{"num_hidden_layers": 12, "hidden_size": 128, "num_attention_heads": 4, "num_key_value_heads": 4, "head_dim": 32, "intermediate_size": 512, "vocab_size": 1477, "hidden_act": "tanh_gelu", "norm": "layernorm", "norm_place": "pre", "norm_eps": 1e-05, "positions": "learned", "qk_norm": false, "attn_scale": 0.177, "bias": "all", "tie_word_embeddings": false, "parallel_block": false, "init": "normal", "init_std_qkv": 0.0442, "init_std_o": 0.00903, "init_std_up": 0.0442, "init_std_down": 0.00903, "optimizer": "soap_variant", "learning_rate": 0.00792, "beta1": 0.95, "beta2": 0.99, "weight_decay": 0.092, "lr_head": 0.00737, "max_grad_norm": 1.0, "warmup_steps": 200, "schedule": "wsd", "decay_fraction": 0.341, "decay_shape": "linear", "final_lr_fraction": 0.0, "batch_tokens": 32768, "max_seq_len": 768, "doc_mask": true, "z_loss": 1e-05, "train_tokens": 104200000, "max_steps": 3180, "dataset": "wikipedia_en"}
Each number is 128 + 24 x the weight over its row's rms, rounded and kept within 0 to 255. Layers, rows and columns count from 0. Numbers have three digits each. The size before them is the row's rms in percent of the matrix's.

# layer 8 attention value, 128x128, rms 0.24, rows 36-127, columns 32-63
105:184109099127123089130112105122122134149154120185136124132125107110131117118130152107146116139108
091:104136141145105152138077126135152152115147119108150098114096173118144153122155062126093140109172
100:117117141168149155135148128129167133110139087114140132113185147120133145116098150125093124104104
090:125087127162103133149139131124153129166136153115152143187094111135097130159137116142164097113129
094:163129162098139123074151081141101115091119134168137133056165132102123143141165165119094125138104
099:122116122115149093117133176114099152154152137069169097150099110159134142080173131166076125096122
098:086152117104105144126136137112124129090134131123114141105149129091161077131138126113098103154088
101:107147143163085143144122116140059100105112133121132101086176139194126137145109091139124130142156
095:118119160101149163101127128094152130146127110106114077139119119118138156087092123165127136081140
093:076111166128138095140165095141167149150115146129110072105137142150138200154147131164093168101081
094:151119165111159135153163167123092093128128110125092161124132173125070094163137102140122126107135
097:145093097153120122133156137092093100162114145094103093124126172149144149139169106111157084109077
091:161118103124146102164151134108173087085131115128211112145161139093131144126148129127124127128114
090:126128153158115132142093134193075152138090178117076154118175104113105108117099130133112123105132
104:145131162076130135082177083140093140146100118112199114136125100102127157097114123140149128081099
093:155118123160106135117161136144152137119156119128105134117098108095164135141123136145108146110155
098:131121104121101122106142114151134108168114117142104110168140192135121132081097145126159131118104
087:129133088137151088170153127125135138167116151128111111145085151108123146151136117128084120124105
091:148141127119121138071158088110152127129135138137106138110131165085186102159105159104105119154158
080:112163135120132129112153094087111132144103128145103104140125161083138109124144112131090136138120
092:130094117137104120132118110118134137113125163165115142134106136150139126102087155115159141093115
084:183110149127138122124119110112117138152116184113116117138106140114131157108147119143086108144200
086:071118119127146122151153140130104096140145122105127146130093120147141182093119139140114120143140
093:079120156099116127121144109082115128138144115140114108149102155127118121112129118163117183105123
096:119102095165129128067105114168113126110120112103149082067178114144168148118132144133156133158116
097:150132197140149126146046091132125152153130158166084130128150123085123123111128120123112108149138
096:118130123158110127118136123107165128140130100135136182164138183120108122120114126158130125153131
103:130145141131106149142102154122123112089140144116104147134059101131136108104140091146152118113183
124:098132115154142097136108118142153094110108123125099132146140138132124150130157148124197131136152
107:136128109126172094116136115130125119131051126149123125129140094151141146134111134097106107180099
128:106134182117149101120125125086122139080138108152141117107127120171091164095167125112089154126140
123:148131135160110119196119154086136115174126153155107118147128058098145138160136123142127101136141
121:141080137141138132129096133125117121137158112144154139131118099140156159110125154145129202106167
120:118134155127101128135129121158076128177128178115138120125167123115104125134125125133133123122141
127:130129160112125137111136114140083140146144167143128144111113152141147152156088122126104130124105
112:151137114049128168130090096120153176125142125126182151159172087143108150129108098198137129161157
127:111117147165114126128141171090134136144124081099146136114137142119114142151106162124125132121099
118:167133153100144141110105115100121067089102157160135144125151150177148126111111093150192144121109
129:162151172142074174141112126155094138127123134155086151107108138082105145136115154119097107127163
119:134130139157143131147133101132181117129143150131135105180165160089137106119072100166119114126123
117:129143154091137162099165153123145104135119133121129150105110150159113159150116094153186129119112
124:083131126120105138147123130137134164090093135110151158140110165144164092123118139134109115133141
117:176129073137134122091131106125100098132127122173126145141088128136139141148106144131153075145169
122:124153159110144124135117146117086130166095127138123015097140093121103165118107141137116128114096
128:141137122147130116126134127133136133099116129137076113132140147114139145099142174127072075160088
116:134138111124169118124099117151166118152116113142162140158131107137079158155152156118115113115137
127:134123115134161124140148124110164138127101132142104113168097097136061115105146151106115138153188
124:135136152124138077127082103115137139140125158142135109156115087116178145163135139073116156129201
127:105137153086092119121116172089128109133141082127153118138149137079128117150145140132110100130126
128:152102144168148160155114132126156097117133182140208144120148144131144113125132156125133089072121
132:158143147177153176102137128144122086127139142110111109169120117149145134143106094131144100123135
121:124132151129107101116113117140091120085142112089131130152138101103132085087124138128116115159094
118:079121103124151147121133097132127096152130128128138160120109170121108133089112109121118148110136
129:187123100072133095158135141126125126138143102123121151155143161173115113143152100108114105162155
135:134104133114136178112151136129134088144163141116138126152146198135119115100118150160109110157110
129:122166113125115186110138082141121114174078104135112137171113122111153120113101146105124119103170
125:097077115137119086135147112091122108141147108124160164115131138160148157158155118142102102138121
118:126141127186131097098128116103113136169125159103089146151132135142090152128112123137135110094097
126:106173096134131148151101101106163112149139129155117121134141134130127142137133169099166130161118
137:123131143157160160140098141127140143136131099119086147118164139115099103142118118083132132090125
090:119108176122136096151133090109137098124135133110115094121103116154162114146162133154142153151114
095:113111141083108130135128168093110082106110126115160100107116150132160141127133117162151149154153
090:125143115144119087130113101146135131100114164139120099144139124105123102108128102134159106133125
097:101137166122126136102098099121115107100110104133133154165191113154122106117125113133164110144112
084:121124158121125114123127138113135116171128093122141096117088125155100141146124165104108139119130
093:119122084104120142143109151103133130137105099190162146150143110135128136061085177100108103119113
084:132121122081174119150135106126118110131123133082118093109108128145132136135156142132150108119189
095:137110109090180130108173124135133134168108112139111119134129120165128127130146133132123095118132
099:113153126116136096159141114113099146125098110152137157143157177101111103190178124090105098135105
096:112152164178131123076167146093079131092072130144156107148119136128127125165161107138148116141170
097:108123151159140161113131161159104110098132101150132116132156167120112114110135148143139094144108
095:127113170137125138141120119140101101171114139104105136131090154121104125178124124125115151103071
090:079112134132106121144137172146136103106132152163142127188091138138119173091106138122135123172088
096:137118128123112125121134099149159083122089143115147147156131150139108159071103112128175120083102
087:134103138127097136123109147146107123120111123168139165128138134144086088126098128171144122151134
084:166128095109154138097141134151109141134176077142157128132133082144115154141143135105112142114178
100:112134137142122136103140164124148160181124141114096122124107127132158118169127117124135191136146
082:143080106134128144134136141109101116099142132174148152143147111126108089152126114188111139140126
087:131128100149169120104120111112087142138144117161118128124109109140137117156124168124152114104121
087:121159119138134116165108148119119143111086176136162112100131143187104171126149162123139114091128
096:124119157110128120066114133119113140148128106165171089132106124152115170119147196110075110144155
082:185130130083127085109121117131153155135142151116135156104138162145122100106140104150151120159121
098:132121100210123103137125100085090146124145143107119195179116151141126135137155131161126112140122
088:119150131135153149144099093125135121139108169095158122126136122126143148070139136146122174141169
092:162125126100098077153115154092100146132128087152104157123153141200139100163130150124107097171154
099:143155107138143114139091100112137122111101122081137123129087111105109144168100125105129151116190
093:124110135113164102129083130081100145103097129101149173168123126156104120112123122143168112109093
090:117170124139164157104099106161137096136136107107095106145128106145138183120103122089106141164113
094:128110109172152132132123112089123095163189161143145168113116122079084183166129113121106122107131
090:102124122104174150117138146126147119125096078148112117115135135169113128103164111122146119118086
081:179121151156116108114121134128131090095100094114142146092143122135107145097135137131110128185132
095:138166109127112105108115143089106138099108125116148171145143135155090128157123128141098112129143
# layer 8 attention output (transposed), 128x128, rms 0.203, rows 36-127, columns 32-63
093:140092153144090090118185153073133116129096145144116150134131089106091138102164112117137107148130
106:100136140142125122133148155100125125147139139129065134147152142130118055177075171144131116119116
108:142153133089110141137141130140108144079103122098147115135120113127117139140100133159166169105163
095:114134115117132111133122150151119129116156134150102157099174155144108083102161151124132117105124
093:137144154132112113135109124133111156115125108105061127151099124173110095120135124147142160116117
100:138145141168119161178092108109158121100089163150123143109120093126114116139138122116178123099157
100:142109151120130129106126155158098137150100137120115161184100127162127128093119121122134153122109
096:133145124095173116109137114114133160147136229136143116125136111071108085130126128114145096126133
100:123119128139120092130149127140142138118141152094131145104109136113127169142161197090108140146088
091:170128108088109144101141115148117116150130146089154170142128123150111087151124113099159087130133
091:103127116114148113122167114161174143141102134160138097142140132158141162090115113116126118136124
096:128154123132124107143135118102145141076128118140170128142143096134137075107139149168097130136176
088:118136172111078150125163097126144122158108130156110146138148134156136133110149126191126135118132
090:124166128116111176080119118075103104148129147108122112135153119143137146149148115139108133150162
103:133137084130112125152078171117146102128166149108092125108121089171174095131145143138115135118109
090:128137120109142141136109126131114088119115128129148109146136157154095125082174097140119140128070
090:118143131124153181193099118116123135118118141090132151070129059118152129113151112148096129102117
092:107102151106154142116099124138096128090107128129132133149171126152117117095145152127136135143137
093:117126117177159104133101104142074112098133137155135121188139084131074184125102137135155105102130
084:102129157136153142164150112150103154059137108121166135140124125145115186125146148131142116129105
086:160144136136130104171126126136099156125141103086114160160135129097116160132157080128152128150150
086:109158163131107131150133117130141171114165120132127110139139134151123128131123120094154129122091
091:166142142109102137123125114144134126109098166109089101122171148100151139143120146138086137089116
080:158151095145162149146128121150118123145142152096114114060163137138160140112108143106137091132121
096:141134114143155104149131124109168128148140178132132161176111157137101115106119113184114137111128
092:139161119091095141132137148135096106120120158163131151114132126170132121130151109089154127107118
104:137168141150127112169114160143101115150100127146142107096126125104155161141142141070114137146127
098:145090110140089098140144107135088143149110159120117113119156167098116119143111180114100114164107
126:177128118082129127122114130100102155131089130123124156122123126144086160138109131146076123127117
118:134085103118171138161125143160146169126153113135144103144127164148112133119148134132156155129108
132:141133151122072120125143127124120171124135139127111101133124117128166132190117129132175132100107
134:121153130094072130109126118125128103124106137126116124139149143158134139124140174107162141152163
134:122170122105118092165118129131133163117091139092145118131139171115105137112106108119154092148113
148:087158097118175143129127126131093176119114170142101150105120118145160109138102146123097148133135
128:133098126141145105096115133132108128129149117099125114159111099114133118140137128134139144101159
129:109121131159137115082128171113151081125161125114125108094111151171113112119146129116148159112117
134:120130138131136128151123173167143133095101094124175152133107127086169113185141134135125147163166
124:143117106103100094133129146140150172146141152157087125112126121091092141129132161123116135131128
142:101121085118115150140126097124102143113164127122169111152120133174105121114145107119106151119118
135:097149114099077108109132102165118121125130096168130144115136120126097118147135092129147148136130
128:128132108141129139119143123149139090111127115135179088143137144157160091104106130089115143140116
135:159126181167141114099147141184129130092122117132111132138119125124113123157150111107136112104140
125:131105147151088129132122115114093155148123139126121093101133132148136113145122130120133114109077
137:166133149106127173126129105147158129166115140131147186094106099106153102135136136104127139097159
126:142113146127155096133121093125115154127147133086155102124095098174135138163141106119135171126142
136:111124152112117185114117126140129132157127096132114139140107106118120153126115139113080122123117
136:135124138143109091160085110163082149128126129134118109095164139066151127114128090123168156144078
127:163135097120134169168140119188101123130106110106076147107135133134072114182155124118108110162106
128:134132138138101167101128133159135156116178118085113137088096161117110116161123125110095130112115
135:106083118164129124165155093097122118134115103130068130129131138094089145114136126166146128129146
136:137099103067141118132121103149127159128121097169154138122103093126154100130177139146117136115123
148:115101117156104117162115121105152161137147116140087140108106112166165195149158127135116139162150
126:098126158105191134103116173132143089140126106127113105104181114142176144140120124119143107138124
131:126122131108067135106137125125107119127118144152133139116110180143145130130126118137117153143127
129:077124103121096140127158125106113129102126103144126107096131091106165166137125087172116099113155
131:135096082095145119124128142126130133130144069095132111072121133139141143108157139150094173128102
137:121187126159120157147098125101128136109129126088148150154151106102091114131144160137148129110160
129:140113090161118163166120171111090126093127111090166144112131081140173136080124096107137148130192
125:168121153105146069121145134167097145151119115127107123133095081113160137098114124132133118114178
138:158148114153147106131154126101079083131115163139159094113098109131125122122124145140150095152131
078:095116095131139177128140141142084186149158135154113116127145136108111129154094094146137108083100
084:109114103117157101153102097152127194094157100108117144123134106177125138157118163109090121075142
083:104110115135127172148124158090126121127116150110161139116120119153117140193127135107081186146128
087:139147134144134066141197149153189154148140112130131115091068193133157139116106146104133124118132
080:134150110129166159193134126153077141113089125140125105122137120097113115104152123111153126116128
082:134153098159109116128129167130127079110146116097065117121116150096119139169144103129114172132129
085:164119153163088144093117129117143104163132121139125139122151108127129124094114089174092102100063
091:125180148159076152127115100103173118135132159086132069131124109103109094155124156143100131144119
092:123129125187124140100105142140161128148156115158128091099116091131124160098134133141151136143112
089:176105108072142135155112133130166135164170150119088158102119076128134135130134162092124115166070
087:134132142135094106142119094110117144157133109146127127120132087140125111162094095120093161130115
086:103117143112155115133093185116119178128153098145147113087135093120128142106128141117124143156205
085:155102111136185132100118116135148140153126113131082149085168125133113104095176158143136135089137
094:078143119119097135141119170118121150130126110159086136077162125120106105167090172122100112160159
084:139125143107141074154113111103103133144106114107115112116132104150194159114125125122130164107160
075:129164135145102137141110127116133123151090105120143118116140136115102168154143120149133126173100
087:085110120126149125119134082165138087086121125168156162129117116126099126093118117179130077120142
073:135134118126113113113142109110082104134161122105118168117120159197123133164148167078130134145104
083:118105142104093115144174112156175112139134080152104097159121121136128181115074144134109114162120
077:098115145144147109124113128144124136134134112159110127139149121141114094107146138118095124135136
084:156152139151115139166135101104125126135104135071054146124099132105143101134104084121120170143080
079:127118129161128177142145147065099083135125111173135119137153129119158120116131140097108110128111
091:109107157115129159102159150156178117145124126147130105091143111095114131137125130092108155112117
084:147094117103102123144131145146109118117113106129128142135130145118147125098138127119129090119134
077:097149138143144138141137107132153148088149119114180114121089138114130114124135129127148125112080
094:117097140140074140122138130114108125153150135149135123115176147143123079158154109096147095110119
087:116106107127088118122200120152137106150170143129080106066142121120146142141154101136102123102123
082:129104128136125135152140155165121182127110124137145146113113124114132113135150123188109108103110
078:144153115086117087124113151134156162078081091101071142148130135097166142123139109111132144124131
084:154137131131109095150120112131124140157161153120131135115172075104178171122116131145160103105132
074:144130102099133112124124168157132167134125109102142108141127141058151093153127142134145142106149
086:113042162124119150144180125167159145131135111155125091113079064087160128141130153118134132096115
# layer 8 attention query, 128x128, rms 0.223, rows 64-127, columns 32-63
110:117126093095087089115132135158100110146135110085123106190140143111157134175121129119147095132130
102:094119180161137173113106164119130135072145128156114109122072137147130140155113148154157117141113
107:129176080151087127055147107110113123148131156157159118104146096131116137127131123135123093085089
108:130134155168122139119065096159150145133150099113122111172110111146123091117110092127092161179092
099:151152165115178127110124134125146105084125138154111112153112127144115142081128112163108110081158
115:088097162088162134134125139141140111154134135137136103147152130152114131153166124097164148100132
112:203171133116151137132091135094113123101141183111083094152128116111133151121132110139116113129087
111:120131133124132129138117172127153160174106134104159135138133148127129133123118166102112099092126
109:109125143111144142145144132164113081172136119106136156147157116142149147132107143152113085131150
111:103129135134108096122128116118157096114161113108137086147151148129164136167141083072137174125144
106:095146146143131131141136114135126178111147156151149141162139123132113103140182131151118141118085
114:156148144153111111096113125087119124112188109189136126118123130186137137123105142132140120141156
110:148141118112137154178138094144172133130147162141109097128128145114139115111126170126132116135161
113:159142136100144172138122124106138128094124155111126083133151111133071099121090162176104137119124
112:093149162111129126116132169084154110112077105125083135129090154108142120131109114140135131133138
105:106113115145173132138122129115163145144093141171121144128123110143117134142132141130166135179099
108:125137140120158101139089125159110157117155125152131158148156121154132139117117086154104125088158
105:123148100138130132151144119103113089175181097125159140133107083116099153120167128125130084102134
115:116100079159152105127109146124142167119119172142149124122141134165111106157143114122135102116130
118:153129145106124137070117154135089132111145152144151132125154102117136114134140102111130135158110
111:142127120138150119147089145105102084094102115157095157153175130112158109145130131149100114085148
112:113158090147122077132118147177147119100125142114138082091076139108115121132156146160116061124125
107:146169133129127134154154117096137090158143153118161136120054153126097102139132142107132124142136
113:111110131139152102130116149133145152153100140141159124148121170139096156121108113067146113103134
108:143124089136086161127140161153132140127128142149164156134101147096141134133154141101141121100108
108:117127116136127161163161117131178153102106123087118121113086119117115130140112135087114143161141
085:162138134183127122090123176125121114106125120129139120136126106144118152179101099129168136102111
104:161125150152106118132182149117124072108131119153163169129111145122146121172140114138136168088152
106:092132130106134101137161123117116130134105130127128112147141118077095112111145093135123123129131
109:121081164187109149089099100165118108125136172086092140126149116127134168136136133115134109129130
114:130118138139136164171156154109156103112101097122119151149148150120137134137107131127127095114086
111:104133144149140137103077145140126105139103110135101183155144112123146141081135175142165151103109
102:094154142135152121146181111113090121162129133095081169152092115134129131155138121085142164101102
089:133145135150092170173081126126143097135147137117139117138112132087130120121124113092112118110157
099:083189101118106188113149115120103122158120133182152142143123127128088120133169138111106131108166
105:112131114160136249085102097099129114145111120085144140107123138129139113163137108150126133135119
101:130125125124129128147127104126134058171147156133127106142093119124135135127143165098086153141117
098:157149113168177114098105103150148153115119153131129181140112097117084099123148125106147152163092
100:107140118141117150107170126156170167134138185106106120113118102149138160149119148155105183074139
107:131129100133184124117117093097151100115107137130117117148085108150145099110128092175121156145138
098:107154112088098075088133107131164117113130154158132162092118146071138131151141092182079116093118
105:130120136115133116127097092121126163126107082152105142118116130133158120141112170153096110140156
095:139113089203166185101128103124147165122114105117111103124098144129127115156150159100128127123139
098:143121104087090152131162093104092087123128141167102147155135133131153119140110099099112114130164
100:109125137154149067113065117143153137111115125139124143129186146126111144124106104159151166088110
104:109161119097122118136127153080112149108136096131141162134119131139138148135126141131090140124118
088:097179175170148125151137133115093087129111151102164113161115123124063158142095175084112138153163
097:131117113089121109174158111065161144129092135152111150114147094127118132141155128115134157148150
090:145100081108139069094103102129109139084135132127113132147082117116082115110123141144113110119100
091:117149155157093102113131084121156139112108082154119111136154125143089144101100117145093133157158
096:113104145120161103153127104127059105125139109118137145131151124109133135138087127127099156187148
098:149151134147150103103124140121150110093131148112145158141169128168115088138095111156121119109148
100:151141135101127123078147130120168116114113135143096130181118151138134130140130103113139141148111
093:157125129135081110103133087124145136086160149099121108150131152121126057151125113133099157137112
102:118119135093117165119177104123111109113081128185161133119117120151123143134124176123073118136108
105:126088111157139104139144125114099091112117119110132174104142118190161088151148190120162114108118
104:125107152139102140163120139135117175144126143149129142167121201105146116114134120128142152128162
092:101136143154115122140136123161159130124097128174105116126123149180165122103093149126146089137135
110:125064134095115127154143119140122163161118134126116126116115090160136115099150149180089116109144
103:116148089151155095064145116143099152158136142121127129180117132091106080180192091143149113125122
094:106127134151083125138091153144108167119167093107162153116144099135097148114137130160098086114129
101:161120154122088154156124136113135154116117112136126127080163122113176122134100137160167141136162
103:083091148090107146144137130101089181146139141155151147147117109120076106133112131122097143135137
085:131129112102102175147136101153113101127102128136142101116160106111136150144098142119151165113126
# layer 8 attention key, 128x128, rms 0.225, rows 64-127, columns 32-63
117:140157111083130118133137086129077108124130155086110133212173152098105161133110157104116145150129
104:103111118134121170105143120116121133124163173142133135131123093160127143151142117119094120119119
115:101173110150111126107114114132139159113102127135142117121133119134161083180120140158076116129082
118:137125109179133174064079127126133157146114138105142108133105116124115119144097073183073164142157
114:117097143106148153173110142108143095084155117144123131126125120166153119070102135155102148109122
118:168069133102140152162122151161129125124188107128126136121188109120125117094127144095160157119099
118:119141161107156081108108131124127102139145161145121110170112112104123168141184076118120124114106
115:129102152118111111137099141134142143120114107152107110162165124082120101156132177149079125171185
114:094133102127113127106104121157145091130116098108109129126107091144144136155086129132133121135065
117:123112132125168127115118206141108156137140125147103090169139133119164132116143115110136143142135
108:103134128162113151120119114201097148129128079155126126157080114103134112130148151142113147132119
121:115169107126098157125101095101142082076197113159128131109139120151144136098155161138114089096124
118:162131142107097144114090123107111151134159103115157113157119126101119130129144134133159102152166
114:117147105142147144117096110069141118134131176083132183153114138138122094116166138124113164154108
122:096114153080132126144086065164118095128121129144113135135128138070141088107061131073126136144132
112:155120133114151118100129112095140130139118118127137113128116118123124136119158143129132125136121
113:135146132114132105126094149166156176093151140129118134147130151154127146099084107125105133087162
114:144120121112135136154113125150138136128135161140136141094141134088111110117149090144117160095131
119:098095122112122098111105125127122085130126173169146073127126160153101160087162104146116093137157
123:115131051131134126155134183096079087161144156143127118154122151064125107169147088117138163114118
114:185164107119130119169134121121115127146113120167101158154157102161170159131125136100068091104114
121:121094123133148049150075100151130100131115137085163147088138131130115125116149150140121143129154
114:094150142129149149121115118111142100089111150097166118118066166078154076117127185119149120104135
118:100142120094073115116128184102140097114133127153159133129152111112118116133103167133166126150143
120:130132087100125158146153138124152132127070116162147116157112171097183142081149089144143145171145
114:145112129150118171180151104131090135133133112119122119096116156118103116163135131140128129127133
094:106177147157103132147135124140134127129157093106142163108131119130129140134070140093136113169098
113:143142134171161125114127095098132100109177121114112137105132153110146113100137112096108214139152
109:128098127095114125142129123121160097107073151124143141149124135105138145131169121112122142140104
122:105106151153138147130118199171133147121100124108122138105161105141078116159136125127143093170135
119:159159131107106118126159150056150098130061153096134118106139132130108144122123102115094129129145
113:103115133114150112099134112139129084130086133144123175105144109093135146135150142138128096111150
095:130107111128143109135184150141094084130123098111124141137172112118128127139094117112149160119162
085:159142149138152184167088120118117122144202131136098127141097151119115120154125133102118102094148
088:096112102124152138072117124119117150142181121151188176075159153126127117154138133141123102139098
099:129173150128090167066143109109088114106131109152149131078122126118147094109132124112094137148109
095:117129125094143105105085120121112138125144173068126154159138164131120110131074135116111134204175
092:171149119116141117146139138125114145132146114118148137134114104108144125179152181117144167145148
092:140126149149142177128126110160065157134112139112137146115155177133117137135121134142107125164097
100:134155099166125103131147128117134131093123141138120125147121143103122127087116106186097143193112
087:066190156141141105110111131114140132123116152106120154119118127104122157126169131213128096104137
098:134141143148102106164114133164129095170146116174136151105133080193169144140105114108139115090147
093:143126111149136158120127085114135184094129123119122158137149143133093109106093167103112133160153
095:109162148111090132108130140085118111108159107120116131131111138138181163130111123164175111099114
096:116130137119097139134124131127127119107118138135133134111151098107138117113115109116102142078126
102:101167112137170094147085120130125054142111151143092112142108099168093172148155113156132148091145
086:154082141169131110137136116153125154155135131128114140138150086143096108129099117084136114122123
095:111129143128130095140178160120157132168090096105109157125157104131128132100139152095134116138120
092:129138099087144131119115120104141115088129126118142097124146113142144138087121112168116092143106
086:131116167147134149116101112121129159134126089152132130156109158142149099126073170163130168118137
091:114179079091121122117117167137156172106145120099139142135111122107125154163130103108149157132145
089:121154117149127128079163137144141091099132145161155090132104139157157163119157169181122126084115
092:118090157119101123086160178123105076144137141166133149120142098147161151130126120093109085139139
093:097116131158044141140161120104133164104116113101112099134130114087102107109119087142118114106114
089:107194149120156121117130130123155135161118183130132157083083146149130150154149171157153107119144
097:179124103111133125103109138111110073127079102117114173141117116144113140142083200112144102143127
096:148127114136166162114147158164116141147155151120116160181131132121134175130144125139124168119112
089:151105135113106122171155109113132122109113124151104180131137128196133146128118103135090092098137
098:139083107142157146121119144197157115164081126117123152112145101124125123124127097168101106118147
098:144147113112126059085144121127120157153159127123089143152161104146123072144135171151139135126109
091:117129148131110153160105109160114136135123089136097100099121145131096127109123164132089141095123
091:136111148158129155158135108119144071126105116139101123123148130149178110134145135141160159111153
092:114108173128097150119143122132127112150140120126117123171134131072091084125146120096144110127183
077:114148094090137136149088098138136157147100124102141139124122156081134123162120104165149130129137
# layer 8 MLP up, 512x128, rms 0.272, rows 0-49, columns 32-63
104:133118127136104157154118105132139119110110147151132136149101165132115121092136153145175128097132
072:151152086140146124135147136125150115127107114102095119161117131112127119112154108091136112111092
085:090132127170124064147159121121114105141153171130121115118134135150122162079073143118145161127114
095:148155123074179079134134128117104141127115135148095100174107099152122116101096140133119148117152
109:124127100164128090104157134101127100118147161131076123111109113132094142165149094105148117112068
105:119140115141139125123122151145121081107114150180166101130160142099104145105126097135119126135114
083:053127101112124134146108078158131108105108135159152117167143133075112113139102149138094074143134
094:096113097122140090094157118142167189103131120115129125140140154165143097116153171163119118132148
093:118110125128095096163135116097127093160086127121153172152110114135115137154153134127128134106143
096:138135125113112126166096129161135152149132141139120145141112142125143115131170117093117113181139
094:153124054142128136136126139103120107176097098089142115124156190115112138161156098132122128183140
107:168155118160113126162121115123150120100128119139136139105147155150159087127104144136108084134068
106:141165119105138100143120163111138101121113134144131131092164121127104127106123124089145157111131
087:113167124089093083152153143090147112102109172150128118139175129097160112131104090142125125128097
101:112116165144112153111116115177146108168207108144111099117120158155131133125137127155134142075123
103:125151134114147124097144072105127134130139189120101155121105134157102149087137139131095147100142
098:129126117124105146074136126105133155135078151097117117141110117106125167130119131112189162136134
115:112125102109118141144110124148139101172138144136104143120141137140128114098137137132113090122127
092:144134172087095149142176161143152121113121160122128145085140153078137122141118111162140168120133
101:154135142119145123101153127122109117097144116140130113120132083134167143118142088162154117162104
114:097121118181136114159105099137094130122126139150135110114125114158143121121143174133123120145092
096:173135096108084123176148138121124109102109122146153130135117158162125075128159102155128106137137
094:123157122096153089113124135128141169146136135092085170178119082127142128122124135108129095168089
104:133150180144143143122159117173178170136114146102130119145083119154092148096133200144109118125129
100:106106124125104096124150099126098118144085160118161132119176120076144090122088151134162097137109
089:189141114157130113140120099140157128101154116137138136136121069153103107135124130125138183162126
101:118107097102098086107123119155141132119142105102139155141142135132157149127115155192108081189132
108:136128122105141144145120123159109144119097134116119116135142149102123126114136151146120117132138
101:160131133068145081126160132147138116100127138104114090146164117146142124121159115108102123177105
107:119165149156178112103120159149162131156133130167159146077106099136165125102151145089128106129091
106:092117116155112089163106141108142143132100100112127114110148093158125082121151115119167137108112
104:115130090115181104135145102161107150131119131181064176111095086161136151148140144111101118090148
105:141146142122099107095118149086121158142157115159141099147124107114155149133131134124156146160132
101:141095102111110094149132085105177143153095109130128160095154112153125121145085152112116137130137
099:151132105136107136112087152115130134142133119169119117162136147153127111067103123101152163153150
101:123121117140108137122120073101140152085148122139090122155144112104130133104117128137119129186165
099:153170108132157077092138104115083090126141098120103138109123089135153112125104094098112144139129
111:171193091112139117105126150118117160148116132138121103129079124121095133078097103142134106122117
097:137210121128100137111084115130150110115080120141137178118154121094116106113148174117143109159121
107:144157115148097102115160105133130098127147128105139111158141083103135150135109126125174133168140
091:099108131124181118139134169108169140152124148099114115118118144141135159126129130148113092088163
083:163131088142125093093146104150144175106070148107135146086152141110127126122143114143115138090156
092:102142160098145153151185112145142139175145137155107107100144129126147126129081152118170147152114
100:135165088118146134087116157135096161112109054122150136121152139123126151137125152142121150128120
102:138092105100173088120138153117153151122124086103110124133162153081108138086115163139118130129133
107:145117112098139136109084112105148152152125148210131134105155145129145094117110122119115114117103
087:113161157156144080134167120113126133121158128129128141136103086127126136112117106107118098183125
084:165155142104104070152139124140151131123102073099120160127102165142162149124166148131097163150103
095:152112101128120122141128084100124112149126125119133111156137137141147127130107083119136132115104
128:158144151139125108112146099101118140111105109066139113142152154180152127134132132139146145161116
# layer 8 MLP down (transposed), 512x128, rms 0.279, rows 0-48, columns 32-63
101:187079119142094142100142134125143095135120112153124122119115155086128142152110134171111059160148
069:113138136120109134147155151169092148076118111156177170092113078182138150128124161118131139153096
084:148104159109159153124126110144106101112119055133127133134125116132101096112059159095132113171124
092:128164140136142134122121140134108125127141145104129136141151128152114118114132140154171140174140
107:119123168112090150145117145113106121140118158134145128158163185148135089118118163153128146137168
100:173125140128129114133077123085081122088121108143120130094161097118133146117085140124120116164127
076:181138127128175139160118156134124117100122108093086117100141099139108166143123161105154097186115
096:161152102113105116101149126121105122105127077123119166122133157152097109133154122119138155145176
089:088160146131137136109148165109127153138153210123133099121101125138155158153146148101122123103114
087:115155104153092136150111094147115100143122184152128132126167119124098118141117170113120142162129
085:173126137106163142144109133132166164102093110139142129113122118135119114137109159125133147112115
100:124127165056131117121100146141127151129154063155124134138104183100130130136121171133137105139148
109:108112127127129216151109131105144121140133138109175142137194110156152171110109129115135133104139
083:095110143133119144166123138155089100068083121137151146140101112129106098164099149141095080133146
102:099121124127062088108164113137108132138133155087120124137128127137106123105080153110124139126139
106:143137130112141090141151149108091139105141167088117124124123164119142150137100129136125157124141
089:153072121128162142119107149149138142093146136150116137154136142102081146135140113118103149142107
130:097139145131102126154139115107115123143175113143135167129131166153130175178083110146096126148144
097:164116124117101124131153137099160120080105177122126166155149098130139126124163144144198133124117
095:085118136178162147156128105121127078100135116165133151131150109129116148137133126133156160120143
108:140108076143153157139124102151122130086136138112118114136102095113139146186117128133119082136137
097:153149073127155142114106109091108142159152162135172125156072100147115169150118118145090150143123
100:091141129111177135143100141139087114142115147119149141112142105149123118155101132105161127157139
111:135174121173160136129113114120131181158099120144150110136169135154134136127110164127146113158149
102:136125142095140124079136129134106179141142081145131187099161115125140061118112129091094164126192
085:070137154131130126124126148104095130127093141088098113111125142120133107136139129114171155134139
101:097110139083143108130114170052158143099148100115116148128146146098116099138118097123141051118140
101:113157149130103127135108116120108139131115131097134058136102158127155122156151159133085133135142
101:082137115132138093166134119109137147120130098123098116104139133137121087122172124121132099089127
106:159085134120157119123122127093132135148126138117115154146090146141151150115137104114130105134133
116:079131136153133073126077147072165138157162145127149138132125107124123143143125148139141118117174
105:114104128121139115180114109198056112119167133130138137132113134139149137124152144096167163155154
116:137100125109167149111104144150163163125119081128160095119152133122142156148114182143132140119155
101:112105166108154148128138091114131094146125091137110098154095163172151154116098159115135109163115
098:146146143121154131117145110127128114125110125112104126155139065161124128142122088134083113166098
111:087117160145168181167102139099135125137121143132148138164133131107126130141123111138119131097150
092:107081113148123109103132113146137107135146100075136142116132134170123120120089140162121108151124
111:134119144104069154075173128106145146134138097175155134144142142110109112111142113142121082142117
089:138135125129151158135129136153110121117140159128118149089165116124113117143113170122082149127145
104:134127131138180130112130135077117102163146133125151113124146158112111161113114123159128095129130
084:153125109142136142110135130095120119162119202152139142103114112080099136145083118137079158131135
081:112103108131159164151134145147115085160148078165133173141086099119159123125122192125109155126085
099:105120132134140142153156138124149102102117093103134137108142188123115155084118122124095141106137
091:112102128123137074122132107176103119139109151109149138103081077126110117130150114098136148157164
109:150120135107105124094160129129149132088158141148114144135094128118139160182126131132111150092148
097:102164124127153124112120133108135137169123188076122125144135135116126173137120102095153144119128
085:165131175070093119116109131173127157142117123125115127143104122108137125131123092170121097111120
087:101155129107113147125108161141096154132130169085130128136146117113127095137134147123140079107158
093:121125116135138162136103130140114127120141103116121111137147111113173163135136155110094146139196